Each number is 500 + 25 x the weight over its row's rms, rounded and kept within 0 to 999. Layers, rows and columns count from 0. Numbers have three digits each. The size before them is the row's rms in percent of the matrix's.

# layer 16 MLP up, 768x192, rms 0.339, rows 733-740, columns 0-191
104:497484482497501471494497517461529487442512494505500430517513459489481517529501508509467476537497472489503519441557488498474509511523538511472510478524505519501504470498458504500525466489482537454501510520521509503519528511507528532490525486523491505489489509492528461510540538481465522462492525521474505473521528505544482511462480490589488497491474463476519469471498480500483491503508484526525466497508459452493530490500499533491537483503515512514513496549455529481538479511526521481500481504437551466500508514511552503471496466470483506472500485488494463493495516494520526550
099:488485455435472452461526518499492492486505459526492490558523523493494500506502497465496524501489480480471488523474517473479506516493477464498495537512511534523461523467499483493533483497540510487509495529465504490489485477471505536502457501538528505421511458469503508543486460520506468505511534466520484519523474491475510468537529478521494462508506508517532474495521519497505529477482453506457476482479465522497549476490519516499481504538534500534530529518507474534452519489489501467571487495524471497536519464496516499518498488488520509496487492507530513457540490511514552478
095:513482513498541500474518505447491505516511511546493469528500509458529519497515470504519481478481469568448473502510508497471534509552508481479520532539507566488520478507486473481454516518479509514494474475480491498464482471479514531485522474491472451492488466545512513479520486548476493457468527483527517466483536467520487511492498525478535504511488507492487465516510559508506501526535495496546514483513504480524474517442506516481539500493493519523556517479484490482505474517531491508538515503571464462515474483532494477495496516504473488486461485466504494466520505459502483509
101:509541462480524507488526499500499508475515484444507510520530487527468505446512484486462498501505499463444491484551516509516520497488499508490495528528495482475488493480505478511481471486514456505503488509490538529510490520503453536507541499496502477558511470502507547456568503498471475488524487529539519480521482527474506500469492512492538495539462500480482491469500482558493495540546461524498529538511455535484506491500498485498481509513482498493465492509531505489465475491467487436493503484465533487474513485544544512467501487455510497517524457530451505490537506491528551504
101:527471491483528498485512502482449520496470543523495482536508503509553510481482486536538551519474491498513525509482469517488491488483516486536553496514481503478502494491504480489506556505493507504489451487471509498510493483511506547504502512476485486522452491502443481547464485496524510517454514493549499479514521480503447495461468493494504507523491505511491453494439486480471523485512477502489524510470507491480521503463458499527486497451508446512470506494484510505490510512441492562514485487517548495456482552546487513497492494487419515482490557502511520489518516502510479528
106:468529524457527539444499519472545477489540499528495501504457496506519487517453498494478486503469503543483463523525525481503534518471479512500517470521515541509480473474466514472525484469474497515480479527488506486474488488475543484493558517485524492520480479453495457494526435523449479552509504503505451476496495506499470507522478523496446501496471554485480488457521472478487524520526482521570530467504501511477538502492480459506483493495484516552520480505494553529556491548499520503505500488494527501524484522476502522486503498497494501484505481501497485507518463501524516491
099:486483501525498517511531527502489490530544510526525549468490516566517509437501494505502428479508490472504443458495549468465489468474498446507485502468546513493484539495494524528491512519517507523500486490500489485511482490494518469524526506517463481516474436521512455475475533542524523500518494500452531488514523505539534481505467490525503515531495470474499468497492537516503482493518473483500510506513511534506520507464480490507490474475475529473492522490452547502512505535480506480488461513479500497498570528522543510493490516436488497459496513507465497505501504525533494490
108:536447470511491487496478508461530520493516475495516503509498496506504479488520515502509537465510499507521505481519492514506497507522478483472490478501520536536479535503539474474487486473522478477478447521480429531485496503513454537447518495479509491530503492504513521501518501494526502524481485450536488538507489474502551503533571519525514461495511537534488497473521500527497471455546504474523470530468561498468536530527479483526469522493500514514492479480479498471513472465482462497504475486465470493457474493507532526515546489466520533472494472527491517453492481539512471534
# layer 16 MLP down (transposed), 768x192, rms 0.287, rows 733-739, columns 0-191
107:523478525515517537495489522517514489517474542470518457522473463514482492502523515472494486518484498513526488515528484493454520482508518511497499486490515522522498521495483541516504528534453472459488511498502511514508525487440502499497531490536472503507434526481513503440486529511528469497539516505545487479499518555486535462513510568518541484526514503517466481520525518496517507498484492497491488506489510472451479516531485513456512469499516442531504484476497475507508466522535470511525422516518523510522475512520519507480473502474517471520462527510546575479525477494491525500
121:485492471499481502504490520501518521483547453475514502528519478516445486534494512445526523474496513497475522483491520530505521530520504474504512512530514500479468516487467464492551508499513525467483506526451494499510472506473492518524461496546517524437518532522520467482495494537516482506478492507522471493558465439508498477478532479486524499477540504495488436522503532516502504478498479515520499526503452463518531444501450524505479477538502501542495532506546498512445489544471478519473501512535469498486511466476531496496475515511514492519478484513480539514478458504506486461
103:484481540462517445523480491463564511478507524494470482498481520480510507515499502465511522498483507511513500501491458495512508443497491525489504495511468479494507465468478520499515511462544488485497474479507498516504484541489490481562520492508519504473459480499539486520543470490516483497536483443559505490480472452479485506577483512514479523509491484531465476464474509496538519484534519474522517496452485481522495522474474523510499510534501508490541504519504498444487487470485499486441517453512485500456498496494484519506526514527486529531559500503464506558525515518479509466
092:524516514483521481470475505483501515491529516467476542499509458518497466453531460474448519510494477486467510514477460528492516539474461509485480523479490522506489483503519505530489526471509517487432533548507538531513487557527467523514500447505475497476493500496528505482525515483499547512468506520479487567525515458523493471479490484495530502506479496496474511506524484593527495505496486501487506502477465484478478509521467532530497491542507528485514479471485504520467485484515506485510451454480500506462506525490539548460504498483518458506513487493507529498523516502454534491
096:509530496504505506523536521487572499493529507503475555529511484515479481457478556528459501526524504491463508494525516436501460484517514492494525510523523493489543476426505482515515517502538507493488544471494474461506494470494489487497507486485534487534512516516535470486491518465510494508499510499479500499523485500482452496513502491526523470521500476462495496556549507454523538477504504471485491503511542499523479488503545536500486506497488475480493494500511530480533501485566498504502491483489470493512459511436537524537525518522473521534552505523478529525478457528496483538
098:502524438543475538516510474480438532438519483489489496480494509513468504552490459534519526534533511509538444530478525515488510492513472475463485497506505468472508477556529454454498492481512479516501473455518484437511490496524511473532497509499522510497553473522499501479489466456512529464483508514517522484540515457514521518534500482492496526517514496533518469516473478470478512498463486529527490500489488526483509508517457506515530483466508505497501515499535474508515525499499536550473487497502529510495460487554449488510518502482475463505507468505522495513504503485523524473
096:478504474464524532500522489504490495535491503516477513514498525546508528519490483507508482515539533549528499458533468471475469469508520505513474470543504468499518456489468499490465471503511551516492520486485485541500506496486512475493467520509504498473517521518485531505503510491524511511535528488475535546496496471487523444538487496490497510492469477474466505535476509501468491519530492545454454470474507493528488491491510525485511455511483514521439517515538500516510516531489490499486482452515450466480522503489492457482477517532437452478462455532496523506511533449505445499